python train.py --n_layer=11 --bias="all" --tie_embeddings=true --parallel_block=true --extras=["capped logits"] --init_std_o=0.0 --warmup_steps=117 --schedule="wsd" --decay_fraction=0.882 --train_tokens=225100000 --dataset="wikipedia_en"
Each number is 500 + 50 x the weight over its row's rms, rounded and kept within 0 to 999. Layers, rows and columns count from 0. Numbers have three digits each. The size before them is the row's rms in percent of the matrix's.

# layer 5 MLP down (transposed), 1024x256, rms 0.16, rows 115-164, columns 64-127
099:431523560430366471565375449471482598477506501419485491426564510511495509466511535455441524443566486495538569473466468471505542498493569523451448427387564534411525481471552488543487555454497489
107:469439568544476524591522545526474578545490494522508549478521530500494525517444500455519538443482503544481383571571459442489547427557510487538467538566547501526535419515510496579565587488560512
108:519476449490425494474501488514460543476520628657410500449482528499444529496485522521411438428453459426451509495507543545516548436493424380415389536449472503467423512491553574478501492450506509
101:592455490518465503569363430537512522478503501493494685467397499475541369498557599484487483476474413516591404451409556557463497452482479493514458499518499520510571464542539432478448522437478523
097:526503539442560496461496516443501592490550600535467436534592457504495584443547595441528464547408510518461495508535399521480433425438595480585413513577427572424433533539552606477407523494458535
100:467522466451487446464620507463492497522524487505563499395487551506495463402544544439452495447503407494486466497446484512491542532492469537582421478470450517543489546550497514530532552496552524
104:439512423518497441425509457538469509496564481502490494467517471521570483520514480554530563458516507534523557537457548647489361480440544493581563572477405479435541596540580490517495573460447441
106:525465519480462526483416551548559485370556533548548449517445567570577402438538530424318456557488548396452511554563467492479525491407480526549494505489402412515522435476444507531486500457581535
112:413575396518601435532507437569551580489471567564518492448470587423528631454570465495580587436508473426447564467483542481520434541527519562645513441453521489467493423525523562558427559419532406
092:498483456551495491466543522509508531427502526498511503463453475524505561485482585545458468534517470514432485388547563582661514467465528532526592530476508435471541561555511561422535527500486475
104:476489422553455434523448534626520443579388491431527639456486454485577542489531510464494482564587516549452511514489551484410524540507473580633537502500514567521512536542565442459533558563453425
102:503569479539554617523558531466555556585434514487501480401581511521504479498625476517455434511419522505405449412501531413510615507516570440460524472465556431531483639491484452472494491439484526
099:593477480479455452444552454518549495573476451504450507558459551566456366477507526434553443470549437502507528487528533534486526545396502568477482423456503545435465526577577463519558529602450566
100:472512353479573509494462373518475422433532445503566545601420502473551493519550537523617520481564526443472458377544555446531484430479448523573476414515483532574501492513489455417515513522530506
107:485478574435533534482483531526495549579537565559633550513530556449431471523595588511412467421435491469412571486483528467560519519499515568489509522461559582506387605452573451535453477537511491
093:504505513529514523512452522474535515446515512468522531501562533519418476548466597466491534520536477396507590495465485527517556515533490460433480532493486466457566518439437604551468561578523508
087:489556609524464449556439460539619469597519484501507515476528482486511486543507483513542451435519502521449377490424440494513440519422447512435494445563572485436513434477515402522522457493427559
097:490464526512458522476595490591526397400543553413495467538564519525507411343491525516574426498526569457475536443439558614505521409442598524485449488498558542491538507532503458529413524527492518
090:517496442529534438435489528527495539488521458525429531538466461521537570490447536566466583439404476523503468573413534503525437524524539563574461561567543485561615429416573528573518585520544588
106:550501506447466488432485606598416555412429485504546452485489492474458561450426446507453513488537438508383495448494525469518530442531523488457520457487471467494536391536490372486396529623429598
104:533464579435451509563481525497667564644489539531511489490512417525508557530554478449460526538485398421465462495500544567506466545513502602509482485446455521590520469527473499515458444521498482
105:509421501480505467456514555506488530520474555396444550586545521518528532483520467558415530535501498514447516482528511491470574525523450466520489533459460467413555606488519471465504567442522539
109:477464486451404493449617516437559447574539452482495491506508404498469509510530527553534486495545432451494443476460498436547453503479413550539461500421473574504609479479411533466467506412469370
108:475518454491481515442424465435523563512442510512631579494449541488500440444479460557569533489469548466416448515441522474512520529509439591495425451498590507477473469507564483579490523544523534
067:464499479496464418525490558419467489558524486532513575456497525457497404491547487466379474548399430558410469486488509485495543458457544587459489468557480634468480567613469558443490477450493483
103:386529510455528542584490530503512518508433556529489437384518519611458568516546456437503478477440502482487407629460553425530522413555543468502513507487509532472485411508603492324448511485532476
110:544475462557558442495522480503496515577477567446606480638493521566579388531504475469559514445507524496451521540471389484490495512472518539405517437550481521429476542461499539505542488520437600
100:413464498522576482478407543403482411545506536450429499532408516460535584457522487441461485494461439481508456551489458530534474474520396563493501486493537533569518575444574499517478508473554597
109:552494536511459477437451483497500414503527563600474443432455490509539521569534566507422510394615551513507435498528532427541503513499441525494516503515504438542473546518512438535396546574454464
106:531516570549515518480466485477469520475556463489491535478427451560494451576459540541534505458444541450403491556489533559501390475474467566561520457566517478517427429531549542473372528408492517
102:492528516522529450446423444489535513501502411426518495412473477536465492518553448462474430451443439508470553456493529559525411504479486489493463548481455533471497567516490544481561563467545496
102:510535497419498451514443378506452492440543470553528495458488581514579436516506562458510529501489451517488502480360463465550535540534543486444586506555613498472422436547560479392591507436475516
106:471422525458545512544566506381523499442570549595453534467488500527472530496548563481515584532394562442581538493541503456508469508497559474487479462538463615613500431450539474528520495444584537
099:477434431472520520454548522502500411573564565556517534465542524477491491496574513460546499510491468507451456421475469479540478553476501563534456658592440487468470611484531443395500553518527404
111:527559427533485499500521498490551440526429471405547563473466564513510489486518520561591465444534502484555479480540511485451524583457512432487517528575471386516465548556469516520529654470424434
108:560627590437412502501623526477471473529509474622540516534646619539439519547508529464570484529606513464487521497515553562508543460443514440365501531455520410514469561530502475470524420383402491
096:481526406463573470462544547503475523542497586598530578497438489518507477532450635488499539438587449495597467477506566485508436597519529553509603512519518525489541623523539427524567530497601540
115:553485444495494511513521503476580510491485561513508509534461449466462398470549518540462512528577545551545503519478467459561486540528521453503555491516452573581470568493515531520551531472440546
104:425454533598482491491418499473492487547617476528561490478484541505562511473475478372450519405459499367482515472428503404533502518495520529532530511411502473488409518479485521491446537576541560
102:594495506488440455571466454486562549484454523539483540547397494475489496494600555566508486575602437426500478525369460450492505472554487498602516580580540506469406407501540433577442565549537487
092:509521505508483396494477494421506465534406563502545486448472482576478489482442546440520557522475548420432507540458402507426458478421480543504524538498431516434531580372424444433472572544476534
100:571511505498457516516509431511455632526520554409413584519577536454441570496522509511547517532433502526531483551555415460447474497492504522541453502452531509567566447551386471507465522516460504
091:468484478443506465465483445453480521487485570491491534529486373515428490523503510516526477485497451532552507515491483465453464503411471548445453532468420480450487521513506400435475460545525482
101:430491455462493582554470564524451488504512467499460552541430478541525608469572535579436450492530565476509494449618427463485534484430425472558498493469492509480454385528484502515461460486541526
088:549468489480431488545508492544488436477487524489560460509529592421496523406478603588481490410432431469469469532475404497400519590531517501529466461406586416530502432372559389430486484557497454
100:497522502500468489486510564454501391512484436508493511499515572532495412405551577502465548501482516503481504500559486447544465506592539495535536588582568432473518547493559586545545541514570484
113:490460513556552488505452511531543545479529674561423433520598544554465486558509428466507428515586519520496586558503485452541470572583528499505521463492497524416481462540470576484506461497504487
106:551460573484499509472508485521460509403540512457522571504496470445522486536444509483596494549553480400539421534413575458535537556487450436407543475414576473477496477447498538576490562455455460
105:585477507413475527497492561495430511520445549510557547524502569543461466476622531475528432489503437525482457523482562453511429522520471491396422480472435472504662454507500475593436472466460385
099:535514516525452434515551534597532472484475523526435489474439563498527527479446432520569402523571536492352548487524424444462496517471549505502453497498528564520484468466503485486538536484454549
# layer 5 MLP up, 1024x256, rms 0.164, rows 116-165, columns 64-127
098:450449517461440473435523488439493440464525513438512458419456542404433464546514545527467555494472449540554499480573501545430439426455486539503517563550567506527529484535425466489426485528546518
106:426542468464584494466453560558517492526456413546535552490488488482454545422405438517506605547606467504552571485534551522493442513410534492454500514595507529459573567526514506409439546526444474
096:526551542561464534487619543480514546468448479474373518529553536483485470412515524470569486465557450500524545569449438543512533470608575555497533423494431459405420443488436474477537537477535545
105:503570462556507472543441530557478455417439510478497507500565583502543395376542483465526488514395460524478559448521484476527561474486468549562542470504460472506473514514555501547516500508547404
094:520546466472509481549596507524446559563502484490381499468503503440448562568404632568596481493430456518450515516574523491630585450486477495509534484417492515462470548580541502495577494491531478
100:461550556528505430524494439462500512550453520503558362474468531460571429485446581613477501513536459614469553527506501556525492524587538521473528554512538491553485535459545581546492654402443379
103:505546525503419627461454497561581559547488456506542459530531476610610583516415467544502443406517544512470493508538603504507558580435475590501570473495454475519514549473432522454549556381435567
088:478496442572498496554405545476508668474565538462495449495495553484515520505510432523506492599515456540471490565507471568479520473584465469489476421373551535508479475465564559457512467564530525
092:415572520503545572496536574577490455514497442533534503619535477509468576445466427441467495508503437421547526482473413484466439567543486535492537536461519438523557534434566684494537530494475553
099:490536573505446478514562497456474593480464550478441456446484553520421535439551449455593541498506523497485548469561645534533539513524570461428522536494539537526504457514444507545539463520576476
103:479468455468595396545552541441476522516494524500425450475566515541544520549549603532469566398471453472454466481582605496469467468369429476517481492568456457430476586623515555577493527557417500
105:462537506553498469445586601535500567476412441566531482473502508592491579544443611489566468480474500474516530521586534513513429491563536472439533471443521458516526459512606517544525623504467473
101:519573574541528563496492508426513464426524522560409481473557548557439478496492584451538540486480570516484458578522536547490535510537496544432472550534520518496543479531433502578545638545475437
106:506549558500540492548541559453556476557535521511441440493528520526436476537452475498584598484529424493448483494530525540514529434448489468459560424561527478465509528474394507518441504450604600
090:570428549412498563559485545468487494485462539475439454422440512482564498572479501508450465501528515599510573493426450430525452432508535438551517449449458450517478565424533515460543509477526536
091:478465479540378480449481492508428367462504446488582454521489530527582565547501465425454537493543568569468482476445498466454593528420504439523517531483461531571501468577499578484552516482549504
095:453479509490507502471469484484435521434425419556405502476409540557543453536500518510421509601562458522494493531550418545454476535515491405539528448485428470540498627553421451501400542495452586
093:582507471436563474549587561515548566551417573502452401522482579476486436546469525514608561503491578511456497536437566460550540591563455478485473508532485466458487599552468515406513439537560584
103:510488503562440529480536427489484496503481508494475565427484512514548351509459467622558587593492538513447489515479482570631472510452578554408529537587486446452499519513428501475520538436583473
100:522465426576486487544461452427498482461533486445480462541492602521481548420432468513482501561579541506564590575545512543517519487518462483503538499635484419459535518458527513475588539458417490
095:521460582429529453526540532502589516483466523459483506410559462405545482566524503480461570474492538519415440481560523493423475506460482539639573525507378438506572457523479452504488501506521590
111:589504525509568542432501379438494512501567567524496489502565409555461610527470503494438585511512470540562493553483539532546431492444460526560546464613513476542474442561542477493518547393549450
108:406548537496576496482481561484450479532485478405580452503539454457389469441508563481529514483584580431442549470580520407583488523501546462463443457445463459589574584515528545439457502534465508
052:495569472472514538436572446605608429468451522514484553465566415497565521485443560452530486576487572486501579485489500449470498448473582524493450467489439448562462484418529463462624478502500412
103:484498531592537517556396422524492524518500462452486460461498533527409530522516537530515461501484514478499517447462468527544538522396482536436493538423508572480481457534434571523578471510590476
110:480558521404555433486569492560497499513356531484488357567452436443474522467399551526524538486464485528471450451490517503488565482538522466550555471538474510487499580454470486558472487565465514
101:551408611543499507569548551626550524421435447567629489494424472492551556483438489568546473557445529499395559547439541517509446568472461491420538555484519584469486481482414503502539520456520515
109:469580476462474549460514492463405577541510453505481500504511524551515400488480412469527503568482505470529553541502467544534567507555550512472390427615430442612410543515398507526511583497495496
113:535489513549501466373566467572497445491491444503498480573525481499452503485498566491457495445344500562532498447506566541566498462519511451441582546458511465512496454560466550449557416484519492
102:447480457588529409427494483483454468359513503460543522530513515465486407541510427541525473473513450575536475481527628507533538486604476505555525494503425569527506417410443534501510483504500439
105:408508534474391461521453543450489411383485576499448487609509566435431575466462554456452427553530522525514456552557506409578501467550498546448529530489503497577493435503461546470547477506480442
104:539446502413498445524463505521479493537435511505579532435614437564527467599333501540562560497480545441518509516518471515518421462464472422557558495518464539545458453485518517450534457564503518
096:459536466521467445577470604429616384458438540455533518573441488458585501562453644522512445494500471509576554404547483474502576523570517505506493505530533514493507445497442565494505458546414485
109:500450519499473531537466523459507415413486496477377507474546589441475483498507480508351543526394531502522427558486505410450517567453564491439486406518628422495484482496518462452532468500524555
107:544500474543532514435490585438475551558481523558416522561501536643478487474518483487543495446554515522499609509497456495468455488441537574510474501491530418541555484555459550515586538414607485
100:545413532413517508522490502442530477510515562470467454474463473469504481547398582478459426512551561458499568527549506457445543513444506512494557506478477424525505483511428523543549520550423617
112:539425473529527485493425401475473519523465601472505439507514523545414413526499518515479501567487549298478473458544444537566512561511501504520542529436569429509601488522533559565470505459453467
105:507462471514525591447534590477546476483431437476465516482496487437523536477458510519517504461506551562441410521458520469554475463468525408419529478565526503444483514490418460558545469521532414
100:544425416446499486531609578494464469576481638465534511538497545432363393502438460455500479499482468474553491469571519476518519585404570484523447420579528495516559456505444463558433455532526479
089:436557428616516483553528524549406493483567393441352551585430489381488570503444469518450501447440464488527461440494448499521498484535568523529540450547534508509473475449567427528472458553517469
094:465495500439549501446480540482486456516534534527410409448480532591361499501431505511455515516516509513484527453487544469502560599520503498461477482592557546619521561607437529533498486476509456
096:528466440536494592474516447547490524444508535484464588464504528448594528461597472454566625504529517409524506453381404537499475515469510470489564452490518427561498435510488512459582535467537511
087:527652612532467517431562549437487577511455474520475391407484510484528543507509475533555546542549576515550457512495487493455506529515458381580481541479532509513607487541558463525472537564511553
086:518412408593526565437537436546568559437486439634586529524488475461487588547554482507573512526561508529426482495595533466494602491450585469449587531551445446459516563492467470574441578485509482
098:492511448434508554518594480442556489459479641500428481457523469514494485489556502488478594494435403536499480443583499583485481502535525501527560531530517497575609471440484549428441537462532577
112:463451470429561522514452499441544443417480377547468530489468498553465532488460509563439527495476562471492477467490622421560413480427492489504471538530494525492487496544566540530523539621420562
106:533517496474489440510532457598448448527523471400558520527537560474521514393516504512446601564528513428523479679566550442590604542437448435413540470522526569521527463495536552594522521509491452
100:522575577498525480468467536504541510506524527532472464538494455486435454636553527414507520559451438485578400465526519523430476432594494452512525479502534545528513510522452563563408528521514439
096:474511583435501488574529472497422573569489463478505541430513490570507497582580479515458491502477537502505583410444608503492518422510522378485423472598443524476529512510514564474424607512426566
088:547537449483531509513438603492544498424535541466484526484489543428566517520435560417497498606520545563604478437453554470510516564442487465499486466488580506452426539543398595582495517527510513